Weights of a small transformer language model.
Architecture: RMSNorm before each block, rotary positions, no biases in attention or MLP, tied embeddings.
Each number is 128 + 24 x the weight over its row's rms, rounded and kept within 0 to 255. Layers, rows and columns count from 0. The size above them is the row's rms in percent of the matrix's.

# layer 9 MLP gate, 512x192, rms 0.13, rows 328-373, columns 96-143
size [100 101 101 102  97  99 100  96 101 101 107  95  95 110 102 100 106  95  90  98 101 100  98  97 120 106 109 102 102  94  91 107 101  86 103  95 102  96  95 101 104 103  94 106 105  96]
[[114 132 138 126 106  93 178 123 151 102 132 141 129 126 117  99 173 148 115 137 106 130 118 143  70 115 117 181 160 155 112 104 134 102 164 141 161 109 111 137 105 148 130 162 127 110 170 121]
 [115 130 150 131  83 120  93 116 148 116 139 120 157 132 108 138 120  79 100 167 152 114 144 100 118 167  73 117 105 146 139 112 149 153 118 150  95 146 106 118 116 103 124 132 104 137 116 121]
 [106 133 127 177 172 147 127  82 161 113 162 130 101 146  71 102 136 140 147 134 143 124 108 146  75 121 128 109 122 120 117 163 129 183 113 106 117 139 120 137  87 141 110  94 167 123 102 158]
 [156  77  94 108 121 142 101  78  96 123 130 131 150 110 163 141 105 142 137 120 101 161 132 161 144 128 109 145 159 134  85 126 154 103 159 130 131 177 145 134 128 114 154 132 123 178 113 139]
 [120 109 110 134 144 108 110  98 118 111 113 120 124 124  88 138 140 110 133 106 137 154 105 162 148 112 135  92 101 148 134  98 126 137  90  92 123  80 138 124 152 107 147  94 118  92 140 106]
 [127 141 140 156 155  94 156 113 165 102 116 104 121 163 115  67 104 102 146 152  88 130 121 148 191 167 113  85 123 117 137 123 128 137 106 105 118 139 143 141  85 183 129 115 153 142 143 132]
 [150 127 120 138 124 117 136 121 146 132 145 127 107 150 119 126 104 106  78 146 115 112 126 126 132 158  89 138  83 156  94 148 166 134 131  99 142 142 158  82 157 131 161 151 138 123 132 118]
 [139 135 165 123 153 155 144 179 123 141 121 140 135  92 125 133 138 166 111 103 147 117 142 127 168 135 103 101 122 166 160 138 149 129 150 161 171 110 151 145  97 168  89 173 144 131  89 116]
 [139  76 119 147 136 115 151 175 133 154 189 134 157 153 131 122 177 142 129 125 132 130 128 130 131 169 122 120 112 139 113 106 114  79 124 113 122 129  73 135 136 119 142 141 158 116 123 117]
 [131 142 143 132 150 123 128 108 135 128 165 164  65 117  85 153 117 131 141 163 145 146 116 108 147 138 127  84 112 152 108 107 118 147 146 112 149  79 123 164 181 161 148  86 151 170 112 131]
 [137 130 172  82  97 124 106 175 119 123 101 113 120 123 136 125 158 155 116 137  73 136 139 102  77 140 144 110 115 128 127  99 130 108 128 156  57 131 159 129 108 141 161 130 136 102 142 129]
 [155 114 141 105 100 126 119 127 122 140 127 169 125 127  88 111  83  77 111 129 124 167 128 109 151  76 111  93 164 134 163 133 115 114 112 140 156 123  89  84 150 133 100 152 139 143 104 136]
 [151 145 113  95  92 100 139 150 114 132  95 131 123 139 138 105 128 135  93 121 106  93 122 125 169 137 103 103 148 120 100 121 157  93  86 178 138 152 148 140 115 129  83 125 151 114  92 151]
 [126  97 149 134 106 150 140 124 106 113 120 112 102 122 179 128 103  78 141 149 121 137 138 141 148 132 129 140 189  98 118 164 118 152 144 161 115  68  90 183 126 160 122 163 107 174 112 146]
 [106 142 151 158 127 139 158 179 108 142  90 129 107 177 148 148 143 132 105 138 130 126 165 112 129 132 119 134 116 178 120 113 157  89 150  77 145 149 180 141 145 105 110 150 151 158 134 105]
 [131 128 125 140  69 128 114 126 130 125 152 108 101 108 110 116  85 109 143 121 101  98 143  95 108 110  85 139 115 121 127 120 122 143 169 137 143 138 125 151 117 130 133 118 135 139 178 167]
 [165 135 110 128 119 135  99 146 130 111 102 111 118 149 117 142 145 144 115  71 110 138 129 125 115 106 104 119 151 127 157 147 147 160 114 109 128 160 157  48 131 129 143 132 137 108 150  94]
 [136 167 152 142 120 128 147 141 130  72  91 101 112 138 116 137 138 117  90 116 114 128 109 145 161 160 130 112 162 127 106 110 112 125 165 115 124 123 129 134 134 136 185 106 137  97  99 113]
 [154 134 127 131 116 146 152 111 147 140  95 115 101 128 143 104 130 156  69 152 129 103 167  71 152 129 123 170 158 109 122  82 137 129 168  98 157 111 139 142 151 114 104 143 104 132 109 158]
 [105 135 127 132 133 128  91 142 118 156 135  64 118 150  80 104 124 152 109  96  88 155 141 120  98 159 116 117 131 127 127 119 102 113 124  84 109 136 162 127  99 108 126 125 123 130 127 118]
 [ 97 105 101  82 148 124 180 135 132 148 110 107 116 100  79 110 129 125 130 155 101 144 164  96  69 106 130 153 157 120 133  96 145 120 114 146 152 134 133 137 170 113 136 157  90 118  95  85]
 [130 174  83 139 111 129  94  89 136 168 171 135 143 114 155 129 120 112 111 107 147 131 136 142 105 123 130 125 164 110 117 139 155 125 134 149 152 100  83  93  64  96 114 144 104  91 129 109]
 [180 113 105 116 101 133 149 127 172 102 123 144 112  69 110 170 129  85 130 128 114 147 119 149 157 161 144 104 112  93 147 133 120 136 105 134 153  91  89 141 129 138 119 149 181 123 118 104]
 [169 184 110 134 122 140  72 162 134 117 125 166  89 146 130 120 114 134 161 137 103 149 119 133 159 123 147 127 147 157 123 138 144 111 120 133 123 149 130  70 178 138 161 101  84 130 104 118]
 [117 142 127 123  93 147 145  81 122 128 168 104 149 119 132 130 123  80 110 166 108  88 139 125 114 108 165 137  87 107 114 125 173 118 149 156 111 185 116 165 153 112 151 113 155 149 133 144]
 [113 153 102 140 113 123 114 111 196 140 167 132 124 141 132 135  87 144 124 124 118 125 148 106 139 146 130 106 110 143 114 173 147 102 114 115 115 164  94 140 141 145 106  94 126 135 116 126]
 [145 148 143 157 124 133 147 136 137 122 125 126 137 100 109  89 125 120 101 127 109 102 123 148 111  93 131 149 168 164 139 139 158 113 134  97 122 113 107 142 128 133 112 126 120 128  69 178]
 [121 166 123 132 119 114 109 114 119 115 126  97 123 120 173 134 116 155 123 111  98 161 142 124 155 138 150 140 110 159 119  97  84 121 148  87 134  79 118 136 124 113 137 142 145 134 132 136]
 [152 172 142 137 102 166 105 132 128 100 112 133 135 117  67 139 156 144  86 159 139 184 128 146 145 150  78  73 110  92 116 123  59 135  87  93 134 138 104 114  95 115 115 135 161 157 166 141]
 [ 87 126 122 131 110  87 145 166 142 113 135 128 131 113 115 133 115 149  92 115 128 126  80 146 132 140 106 161 135  92 123 122 145  93 156 147 111 126 133 126 100 132 133 120  97 126 164 150]
 [132 101 170 121  96 128 118 136 129 111 148 112 117 144 127 133 108 149 165 143 134  97 131 100 122 103  94 134 138 114 124 145  92 140 150 131 129 146 105 122 123 171 116 141 117 170 197 126]
 [126  82 156 141 160  97 137  90  93 122  88 127 179 115 134 133 147 132 137 103  86 148 140 177 140 140  84 142 131  97 108 138 161 103 163 121 106 159  83 125 100 132  93 155 119 168 120 140]
 [135 126  98 133 126 112 142 130 125 148 158  96 105  92  95 128 137 148 101 139 121 127 124 127 124  91 106 125 124 198 120 110 142 132 109 130 129 168 127 135 157 100  98 135 120 175 119 138]
 [107 108 136 134 114 131 115 125 141 148 112 162 171 127 120 123 113 165 156 125 164 160 145 107 141 137 134 126 114 137 124 123 114 146 178 109 154 142  85 136 193 142 138 158 153 100 124 146]
 [121 151 137 172  91 152 155 111 120 119 151  87 125 152  86 102 155 125  85 149 186 143 132 175 131 129 129 127 138  94 116 142 106 108 145 145 138 101  85 128 157 124 104 124 152 131 121 182]
 [ 98 123 101 103 109 136 136 165 130 131 141 157 172  79 138 114 144 114 134 140 108 105 108 130 122 132 103 169 120 135 113 114 165 120 130 103 100 130 119  99  92 133  73 156 204 138  97 130]
 [151 124 136 111  96 119  91 108 105 137  75 136 134 100 124  78 140 140 144 133 133 148 148  97 154 118 131  66 144  71 136 102 111 146  83 108  97 153 122 101 111 146 152 138 130 106  81  72]
 [142 102  90 140 121 105 164 122 139  98 163 127 120 120 118 140 161 145 123 132 112 185 116  92 156 140 106 120 114 117  86 127 163 137 122 178 130 119 118 115 129 130  89  95  88 130 140 132]
 [144 119  92 117 149 120 148 103 131 155 140 128 134 123 102 175 100 173 142  94 101 114 139 174 148 120 130 125 132  98 143 164 148 137  99 120 144 107 109 120 146 121 139 129 110 131 151 140]
 [148 151 115 123 123 127 160 122 105 102 109 114 100 132 140 129 102 134 133  98 126 108 125 140 124 140 144 112 120 143 162 131 138 192  95 107 138 134 145 145  96 113 165 126 171  82 127 148]
 [147 133 127 128 115 143  84 115 140 169 111 140 157 164 106 108  85 145 122  83 123 159 116 137 146 121 110 128 124 154 137 119 153 135 128 129 116 121 129 115 133  90 145 145 134 110 151 110]
 [109 100 108 151 138 147 138 105 119 181 134 127 127 135 102 117 145  93 125 132 129 102 129 129 147 154 157 108 121 138 113  89 134 110 113 118  84 112 160 129 146 108 113  93 140 108 124 137]
 [112 129  94 119  86 131 135 129 124  89 133 111 162 164 134 130 119 103 122 114 122  81  99 163 139 197 157 108 117  96  58  99 158  69 120 137 101 132 152 129 134 131 104 113  95 132 157  99]
 [114  85 134 144 115 151 161  94 124 105 107 135 120 128 149  92 154 134 129 138 151 156 139 144 106  96 101 167 155 115 128 120 145 113 150 130 106 129 122  78 103 125  72 110 150 120  98 132]
 [141 136 115 149 136 115  96 103 164 116  99 119 135 167 139 159 112 170 136 114 114 135 120 141 138 108  80 137  94 135 139 110 137 142 128 110 168 151  98 119 130  85 135 146 145 146 104  98]
 [100 169 105 132 158 117 115 121 121 109 136  86  79 148 116 112 114 153  99 148 125 130 133 120 144 146 101 143 108 105 110 140 168  98 156 153 112 100 109 133 130 110 143 162  78 138 130  96]]
# layer 9 MLP up, 512x192, rms 0.133, rows 328-373, columns 96-143
size [ 92  98 105 106 101  94 103  98 104 102 109  97  89 109 100  94 102  95  93  96 101  97 101 102 110 101  98  94 101  96  90 110  97  93 100  94 107 102  93 108 101 109 101 112  96  99]
[[119 120 129 117 146 138 137 139  83 117 127 114 128 150 128  78 153 114 132 107 138  83 113 122 129 129 124 137 148 115 168 144  96 110 152  91 100 123 132 122 118 131  90 150 109 117 118 130]
 [ 94 108 140 104 118 112 122 148 130 106 122  96 102  64  87 120 143 117 132 140 138 180 143  86  69 128 110 138  95 110 153 126 136 107 140 124 112 147 152 140  91 141 116 140 142 116 123  88]
 [147 105 110 122 145 156 179 121 177 112 114 102 116 125 119 125 150 134 163 128  98 113 131 128 153 127 142 111 129 104 125 145 167 117 112 165 147 131 137 124 125 107  99 132 156 129 102 154]
 [ 99  83  90 142 123 190 118 114  93 176 125 127 143  92 117 175 119 130 113 125  89 163 132 123  89 131 168 148 130 124 114 130  83 129 142 121  94 114 109 132 108 106 148 136 155 151 102 150]
 [126 125 124 162 121 129 131 139 139 168 190 138 118  95 108 121 154 133 161 117 161 154 154 127  85  80 167 126 152 149 139 167  99 131 120 162 147  75 148  92 120 169 133 163 131 127  93 143]
 [125 141  94  90 136 135 162 158 133 132 137 143 116 163 148 101 151 126 153 153  91 145 105 133 170 176 156 110 136  96 112 135 112 124 128 121 143 158 158 135 133 174  85 132 108 115 135 112]
 [103 117  79 116  96 110 136 131 165 152 199  88 134 158 139 134 126 143 122 153  93 121  84 120 118 109  85 106 142 121 130 149 126 120 125 123 177 107 121 122 135 109 153 140 124 127 111 160]
 [123 108 109 147 141 144 166 106 122 113 124 122  77 120 141 165 105 120 121 147 164 125 141 127  73 155 159 127 100 138  80 156  90  93 127 112  97 149 123 119 121 109 155 110 140 117 145 125]
 [117 133 142 162 140 125 159 165 139 136 114 133 122 150 126 121 130 116 156 143 126 142 152  81 116 164 162 123 132 164 141 141 130  92 103 112 164 155  80 134 150 121 110 177 106  78 119 126]
 [109 121 158  82 154 119 154 107 133 122  83 111 123 152 112  93 119 117 136 149 146 119 122  92 122 133 126 107 137 109 136  98 153 125 150 108 148 140 146 134 133 117 133 130 132  86 178 135]
 [118  95  79 160 141 124 144 137 110  74 138 139 138 125 121 161 134 118 173 156 175 134 107  82  99 134 154 141 133 160 114 117  86  67 148 131 149 124  90 103 134 146 130 145 142 147 111 136]
 [127  50 136 123 139 123 114 120 138 114 117 136 120  78 123 113 143 101 105 148 139 175 135  87 109 136  85 102 128 118 170 139 114 107 135 129 174 123 137  98 144 129  85 112 120 150 114 122]
 [100 139 126 156 125 124 109 126 176 141 202 171 119 106 134 126 126 163  79 152 154 129 168 146 111 148  97 134 113  92 145 149 136 103 144 139 119  90 135 156 145 180  88 114 126 137 106 139]
 [114  69 107 122 135  94 103 171  93 101  92 111 130 104 126 120  88 146 139 132 119 117 114 129 133 137 121 156 125 129 135 113 108 168 185 143 107 149  70  98  93 108 105 150  76 159 128 136]
 [124  89 114 113 131 128 146 111 137 145 111 135 101 114 161  89 115 142 147 121  96 122  92 107 130 111 155 124 102 179 137 130 119 154 129 117 120 144 140 149 157 149 137 158 148 153  82 117]
 [ 97 108 111 138 150  89 151 123 144 143 109 125 116  44 115 127 140 126 140 139 100 134 144 153 110 134 132 154 131 126 125 164 140 109 133 117 165 162 113 104  79 149 128 128 144 140 122 103]
 [110 144  98 145 102 119 157 102  88 140 139  98 126 107 103 134 183 117 132  91 150 102 177  93 122 137 134 163 112 125 114 133 140 131 157 128  87 152 153 169 161  89 115 128 161 126 110 141]
 [152 138 190 128 143 185  80 133  98 157  80 116 108 115 111 122 165 148 119 144 127 186 144 135 111 103 120  86 116 133 182 131 133 145 119 101 105 123 174 149 153 118 130 123 118  69 175 131]
 [ 63 103  89 143 142 119 154 100 127 152 156  98 184 145 115 145  91 118 100 124  89  95 135 184 164  92 139 118 145 114 149 133 158 127 122  99 111 148 121 119 113 116  95  82 138 142 128  75]
 [120 135 118  81  85 157 124  68 152 163 137 150  99  97 178 170 128 145 155 118 166 153 131  75 133 107 132 102 154 124 115 123 150 110 130  94 105 118  86 142 152 134 124 102 122 131 153 161]
 [116 141 143 163  82  94 133 120 116 174 134  97 135 183 136 116 142 142 155 142 117 143 118 139  84 167 103 135 124 126 147 152 140 125 129 108 151  98 113  94 110 118  55 113  91 114 139 169]
 [ 90 123 132 137 104 130 131 114 129 117 135 111 143 124 121 141 121  89 146 112 129 138 146 128  99 113 147 112 140 143 102 112  91 153 136 108 165 111 140 106 137 137 138 109 123 157  86 141]
 [144 144 134 133 143 129  69 109 135 168 168 116 136 106 120 122  97 162 118 112 137 112 142 161 115 151 106 174 143 102 136 140 180 162 101 135 122 140  80 130  91 123 183 170 111 147 149 174]
 [117 100 125 166 121 153 130  69 143  80 136 105 158 130 104 143 112 133 111 123 141  70 129 120  51 130  84 174 129 139 136 110 129 154 134 136 119 104 113 111 106  96 110 130 152 131 136 143]
 [144 135 156 146 145 144 112 107 139 116 133 146 104 128 162 125 153  86 121 169  98 162 151 123 115 135 117 155 185 139 152 133 137 155 135 109 151 141 106  81 100 141 137  87  84 140 147 110]
 [151 132 158  93 137  66 148 188 110 121 104 140 106 111 146 123 145  89 121 135 140 104 131 125 135 127 113 163 132 108 136 129 141 127 162 147 139 113 103 103 129  88 107 116 129 126 140  91]
 [149 136  86 150 151  84 147 139 155 108 139 131 132 131 169 177 192 168 123 135 125 169 117 153 128 159 157 133  95 104 152 117 107 115 115 128  92 109 130 118 135 162 168 112 102 150 143 120]
 [ 98 141 130 137 132 143 113 143 131 124 115 168 144 127 146 103 163 116 147 168 158 123 115 142 129 119 140 145 156 184 163 123 145 116  77 142 128 152 120 147  97 154 128 124  88 107 112 129]
 [135 147 124  94 104 105 116 107 128 154  88 171 118 129 138 109  89 104  91 156 142 105  72 162 132  80 126 145 106 172 114 130  99 139 133 128 118 135 164 152 127 128 154 181 104  89  96 116]
 [142  85 131 119 137 156 147 171 146  95 115 149 173 111 124 134 131 161 136 125  71 100 135 167 106 113 156 149 153 133 136 149 122  99 121 164 140 117 160 144 131 165 107 142 113 104 136 128]
 [132 140 142  99 108 106  84 123 141 130  74 141 140 111 160 148 151 148 146 138 153  85 138 119 147 133 158 116 103 100 122 156  90 146 147 110 135 142 110 129 120 162 149  90 148 170 150  96]
 [128  89 133 161 114 113 144 145 126 158 172  96 121 107 108 148 135 152 104  68 120 115 119 111 143 141  94 161 125 125 106 136 128 137  88 158  90 154 111 176 115 124 144 152 118 136 182 156]
 [ 89 140  93  88 127 138 130 116 159 117 147  76 127 125 111 113 152  98 146 130 125 115 123 121 138 134 144 133 133 120 170 116 116 126 116 130 126 165 114  90 113 120 145 161  67 150 115 128]
 [114 108 130 169 138 115 143 127 106 180 101 158  82 111 121 172 138 151  69 122  92  90 137 100 112 129 164 128 140 119 126 176  79 132 116 118 130 136 158 159 147  97 163 163 116  94 139 177]
 [127 118 125 125  96 148 138 109  82 144 160 150 123 148 118 152 138 119 114 128 139 106 117 124 172 148 100  91 112 168 140 162 158 151 138 124 206 141 137  84  86 139  91 101  70 171 126  90]
 [135 111 121 152 149 132 143  78 142 140  82 150 131 121 137  64 114 141 111 178 160 155 154 157 106 119 128  98 103  81 128 138  98 137 124 113 109 123 136 136 144 153  88 110 125 178  66  86]
 [124 144 148 141 145  96 127 143 165 131  92 121 142 197 128 165 162 102 143 143 135 119  93 154 103 142 121 126 134 162  95 125 140 123 115 101 132 121 138 135 127 109 159 108 180 132 110  99]
 [152 119 150 164  94 109 149 146 129 135 142 110 111 127 117 105 139 139 112 105  83 105 115 110 136 126 144 118 114 101 126  96 159  94 134 162 144 137 193 112  77 131 114 108 106 140 119 109]
 [122 124  92 141 126 152 134 117 128 137 164 112 133 161 101 168 116 154 146 138 102 132 120 163  94 129 120 144 114  87 137 147 119 127 155  86 112 139 117 101 185 132 127 150 108 112 116 144]
 [120 125 111 165 119  92  74 125 133 122  85 152 114 167  82 177 144  93 126 114 115 156 125 161 135 142 143 150 125 111 107 145 118  88 102 154 124 139 102 112 140 119 122 101 100 133 136 117]
 [101 120 123 124 111 108 175 115 170 153 159 118  97 105 100 115 182 128  55 123 136 143 163 116  93 108 139 152 140 111 121 108 104 159  85 110 152 116 138 105 127 148 131 119 150 146 135 186]
 [173 118 109 125 119 110 134  96  68  79 133 107  96 125 101 116 118 122 139 127  99  80 112 159  93 117 137 125  96  97 103 132 106 112 137  95 131  99 118 139 153 160 123  96 171 130 131 176]
 [125 138 160 112 124 119  89 170 101 106  69 112  95  97 151 107 134 131 114 129 171 171 145 141 147 126 136 129 135  98 129 136 131 165 150 123 105 138 140 104 140 110 142 151 101  99 118 104]
 [123 106 109 133  89  79 119 129 166 189 149 121 142 134 157 176 152 131 107  97 130  79 153  87 111 139 110 137 133 115 123 137 103 123 136  74 167  99 101  98 141 103 146 107 108 147 144 135]
 [135 130  81 115 124  78 137 145 124 102  95 137 165 108 117 161 127 105  89 101 126 134 172 158 102 112 135 145 146 156 103 116 178 123 113 109 132 141 145 124 134  91 129 109 141 134 132  86]
 [153 107 149 147 155 133  94 103 155 170  84 111 147 136  96 135 164 139 112 121 122 134 168 147 139 129 124  95 128 105 113 139 155 125 118 138 134 135 124 121 127 172 130 105 111 172 187 150]]
# layer 9 MLP down (transposed), 512x192, rms 0.126, rows 328-373, columns 96-143
size [ 97  98 110  97  99  98 108 100 102 102 112  98  95 102 102  93 106  96  92  95 102  99 101  98 109 103 106  95 101 101  91 102  97  88 105  99 107  99  91 106  90 107 100 108  98 101]
[[120 128  98  90 113 127 116 180 136 111 153 124 178 106 130 125 124 168 170 121 113 158  99  57 155 153 119 144 137 119 137 131 130  98 100 161 117 114 135 161 115 129  84 138  96 138 106 160]
 [103 152 169 114 124 118 127 109 111 113 125 104 151 162 127 123 122 147 111 115 147 108 114 117  99 119 173 133 123 150 114 146 203 142 133 130 118 135 132 149 120 153  95 160 132  95 142  78]
 [125 154  87 150  80 136 143 121 165  72 151 145 104 137 151 127 126 165 104 119 132 119 169 113 124 116 131 138 106 162 116 121 151 117  84 158 107 140 156  82 141 147 109 142 121 131 125  77]
 [123 185 164 108 124 102 134 165 128 133 125 159 139 138 160  96 143 104 105 140 131  81 102 154 164 101 142 139  91 124 120  95 150 157 117 137 119 128 151 123 165 109 156 134 125  94  80 155]
 [140 117 102 122 185  93 122 102  78 176 127 145 115 149  97  84 112 110 116 163 116 123  89 134 104 129 151 118 119 140 197 134 135 151 100 121 142 125 101 136  94 165 155 108  96 157 155 164]
 [106 139  73 112 176 118 155 134 107 149 142  89 145 102 152 144 125 129  96 161  91 159 176 119 148 128 127 122 130 118 141  87  90 134 145 117  65 132 101 144 157 128 135 105 120 108 120 165]
 [111 130  92 124 108 127 133 143 124 143 125 145 124 130 125 139 135 161 141 143 142 121 131 139 123 167 116 123 123 123 137 129 170 128 143 146 104 129 104  97  58 121  97 110 127 146 128 117]
 [ 85 159  98 143 156 110 119 123 110 131 106 156 124 124 130 139 143 133 122 113  75 134 109 104 111 149 123 101 126 117  86 132 151 121 138 138 104  96 133 137 151  85 128 142 138 141 100 130]
 [130 124 122 153 125 171 163 142 141  80  73 176 125 112 112 133 122 121 177 166 135 102 136  97 134 129 114 149 130 118 144  91 140 116 103 108  87 122  82 134 125  99 111 135 154  85 149 122]
 [138  79 128 117  84 119  99  95 113 123 125 127 120 145 153 141 152 123 161 120 142  93 118 115 108 111 116 121 130 119 136 125 113 150  81 156  82 108 107 144 143 120 163 100 114  82 120  97]
 [ 98 150  65 151 156 119 145  92 119 111 124 161 104 170  93 148 147 103 179  88 177 131 152 107 138 103 153 128 109  98 109 114 129 105 201 138 145 109 131  98 149 102 105 134 155 118  92 157]
 [ 91 173  97 136 141 139 116 123 150 128 139 113 117 120 162 138 147 118 113 144 142 147 156 141 116  93 137 123 129 152  92 137 106 145 130 167 103  98 147 138 112 102 148 140 113 122 152 118]
 [149 147 120  99 155 152 147 118 126 127 123 150 140 153 126 101 131 141 164 145 139 139 141  89 106  93 117 112 159 127  73 100 145 126 163 122  98 118 145 105 125 118 146 134 139 127 175 138]
 [ 99  93 137 115 141 101 118 152 127 147 106 125 175 139 135 162 148 119 123 114 115 116 130  98 165 137 133 180 100 173 133 117 158  90  97 121 121 136 139 157 164 140 127 118  58 129 150 123]
 [148 115 174 157 123 132 111 109 110  83 111 144 157 133 125 162  95  76 134  95 106 119 140 124 139 132 123 133 116 143  82 129 106  98 181 100 129 109 143 159 107 118 110  83 144 161 135 126]
 [159 134 139 109 115 118 132 129 127 118 128 107 129 132 124 108  98 149 137 143 156 106 124 126 130 130  95 141 111 127 117 101 117 144 146 118 154 134 135 146 128  97 117 163 100 103 209 153]
 [134 117 144  95  97 149 132 123 142 155 116 118 132  67 147 123 133 173 135 123 171 157 135 148 134 140 111 154 105  77 155 121 168 166 120  95 129 110 122 123 135 107 127 120  87 106 161 115]
 [142 132 100 152 144 135 161 134 160 103 157 171 110  77 134 129 135 143 115 134 128 148 132 116 142 149 134  92 123  91  93 114 166 115 132 113 129 130 123 102 140 135  93 184 129 158 158  84]
 [130  91 137 152 136 104 128 122 128 141 128 107 147 117 128 139  94 122 132 130 129 101 137 156 158 111 113 133  94 136 140  78 119 150 127 136 135 129 117  92 125 134 168  80 130 116 144 114]
 [ 98 115 172 125 137 144 157 144 120 113 158 163 176 142 166 146 110 110  91 133 159 135 138 101 112  89 136 118 155 115 108 126 115 111 121 131 166 165  90 112 117 148 145 142 103 147 128 120]
 [ 78 123 136 177 145 143 134 128  99 138 149 128 135 103 104 167 129 122 144 157 110 137 103 123 135 153 160 127 121 117 118 134 164 139  52 138  71 152 148 121 109 126 136 155 108 158 123 135]
 [164  96 106 151 139 156 152 154 116 148 120 114 138 128 183 163 112 113 141 106 147 196 122 116 106 150 151 116 118 150 101 132 143 116 119 108 161 135 110 130 102 139 120 123 129 174 160 139]
 [160 136 122 109  98 139 123  91 155 165 101 119 125 107 124 122 104 145  88  94 147 164 153 154 102  97 115 134 134 126 143 106 106 148  90 139 142 100 119 141 103 145 149 121 104 116 117 122]
 [158 118 130 161 117  60 113 117 158 156 129 167 133 162 146 147 121 161 134 114 117  90 136  83  97 166 108 101 124 122 186 151 129 110 137 104 111 146 115 119 110 133 124  91 123 134 108 117]
 [119 130 122 155 144 120 142 119 105 138 149 137 116 104  90 106 117 122 154 105 162 109 137 104  74 126  84 112 180 157  94  85 144 128 139 122 110 108 150 141 131 150 149 117 118 110 156 139]
 [126 137 162 106 140 141  75 117 126 136  82  99 155 129 151 148 118 119 122 121 111 135 144 101 147 153 145 128 123  94 182  94 146 153 135 155 117 127 137 135 122 118 141 128 143 149 130 149]
 [ 99  84 126 143 143 111 133 157 184 116 135 102 118 129 132 126 114 150 108 177 118  85  97 113  96 169 142 129 111 150  98 118 176 112  86 139 132 127 183 140 109 156 114 138 189 121 173 120]
 [ 93 155 132 105 143 155 133 138 147 147 134 103 143 145 125 156 121 117 123 114  71  81  79 135 144 127 136  77 120  91  96 154 129 174 159 127 105 111 154  89 136 142 143 142  90 123 143 130]
 [113 106 112 137 111 113 142 107 140 123 100 153 137 142 122 110 116 147 148 123 126 138 125 149 190 135 101 123  72 108 110 136 119 121 169 101  94 132 174 101 159 150 158 106 148 103  82  82]
 [116 120 106 122  99 128 165 120 147 158 136  83  94 141 104  97 114 145 130 162 121 132 146 126 176  98 119  58 116 135 144  70  99  96 150 145 178 126 129  92 146 123 132 128 134  97 106 162]
 [168  98 150 135 103 131 120 137 116 114 128  94 124 108 130 149 134  81 131 147 180 110 131 103 133 143 144 119 103 138 133  99 140  75 142 108 130 142 100 134 136 103 107 137 133 118 116 159]
 [144 119  84 135  87 155 151 106 158 132 147  91 158 120 104 125 117 103  99  87 107 103 142 117 113 125 106 136 131 178 107 151 128 101 155 176 120 122 143 115 116 156 106 166 132 119 134 106]
 [169 136  87 116 139 141 118  88 110 127 128 126 155 118 129 126 128 119 106 114 118 143 128 120 143 103 102 115 123 106 132 137 129 158 132  84 106 134 153 106 158 105 102 117  89 148 128 166]
 [137 157 120 121 110 134 102 135 112 115 172 129 135 110 144  71 157 131 122 133 132 166 122 109 148 111 121 107 104 184 169 104 173 117 132 124 133 125 138  68 105 139 122 126 109 160 166  82]
 [159 144 127 146 129 119  79 123 119 124 138 105 167 136 101 159 139  94 164 106 117 131 117 112 117 110 150 171 133 140  82  99 160 146 119 108 169 134 104 177 148  78 100 177  78 154 159 144]
 [160 146 147 161 103 154 131 127 142  89 127 136 179 106 116 125 106 105 108 159  92 148 120 132 143 136 137  97 113 156 168 144 133 151 145 101 142 168 114 172 110 121 177 122 133 117 117 123]
 [157 123 148 150 157 146 134 176 147 168 119 138 157 138 139 123 109 118 182 157  83 121 103 152 144  98 103 144 119 161 144 128 103 147 119 138 118 147 136 133 105 117 172 139 154 105 109  94]
 [107 134 144 100 136 101 106 122 142  73  88 126 157 135 181 143 153 132 117 150 115 137 150  93 154 125 145 133 120 147 118 141 117 141 131 167 117 105 115  92  90  79  95 114  89 133 144 137]
 [150 135 145 121 162 120 123 158 111  77  92  85 137 142 108 143 174  90 164 145 111 142 129 112 132 142  80  75  70  90 153 114 108 135 112 128 161 126 153 159  98 136 118 104 112 116 147 108]
 [125 112 164 153 140 111 104 147 137 142 117 103 136 139  95 109 169 118 168 139 146 134  87 121 135 178 144 140 116 122 133  87 120 110 116 102 149 152 136 109  98 145 132 128 119 112 111 171]
 [135 147 116 147 175 152 145 117 115 100 134 141  86 147 137 115 127 121 132 125 120 123 119 127 121 124 107  55 116 158 105 141 118 118 139 126 105 126 143 116 135  93 150 106 117 163 111 105]
 [163 155 160 133 139  99 137 133  89 106 130 135 159 163 115 134  94 129 105 126 118 107 168 121 118 109 113 144 100 126  93 144 145 152 168  87 159  99 125 151 131 168 162  68 142 155  86 141]
 [139 151  96 129 119 140 152 135 134 143 127 123 113 129 124 125 139 105 133 171 103  93 189 139  80 164 154 139 128 109 132 135 142 148 147  89 146 140 119 127 144 156  98 125 126 138 139 106]
 [122 133 130 187 129  69 133 126 149 120 108 129 111 117 120 149 109 159 107 120 149  66 116 110 109 153 155 135  94 123 120 160 155 125 142 125 148 116 165 130  80  95 151 150  82 132 105 125]
 [162 144 114 127 166 152 152 122 149 121 150  98 144  88 128 136 144 161 130 116 150 117 157 145 111 113  92 168 101  99 129 113 102 150 133 111  88 113 110 137 158 114 148 145 160  97 106 125]
 [124 130 102 165 126 115 153 159 119 105 108 157 123  66 171  98 173  80 149 131 126 120 126 139 115 129 104 170 139 108 175 100 149 165 134 127 118 161 108 110 111 150 109 110 112 132 124 134]]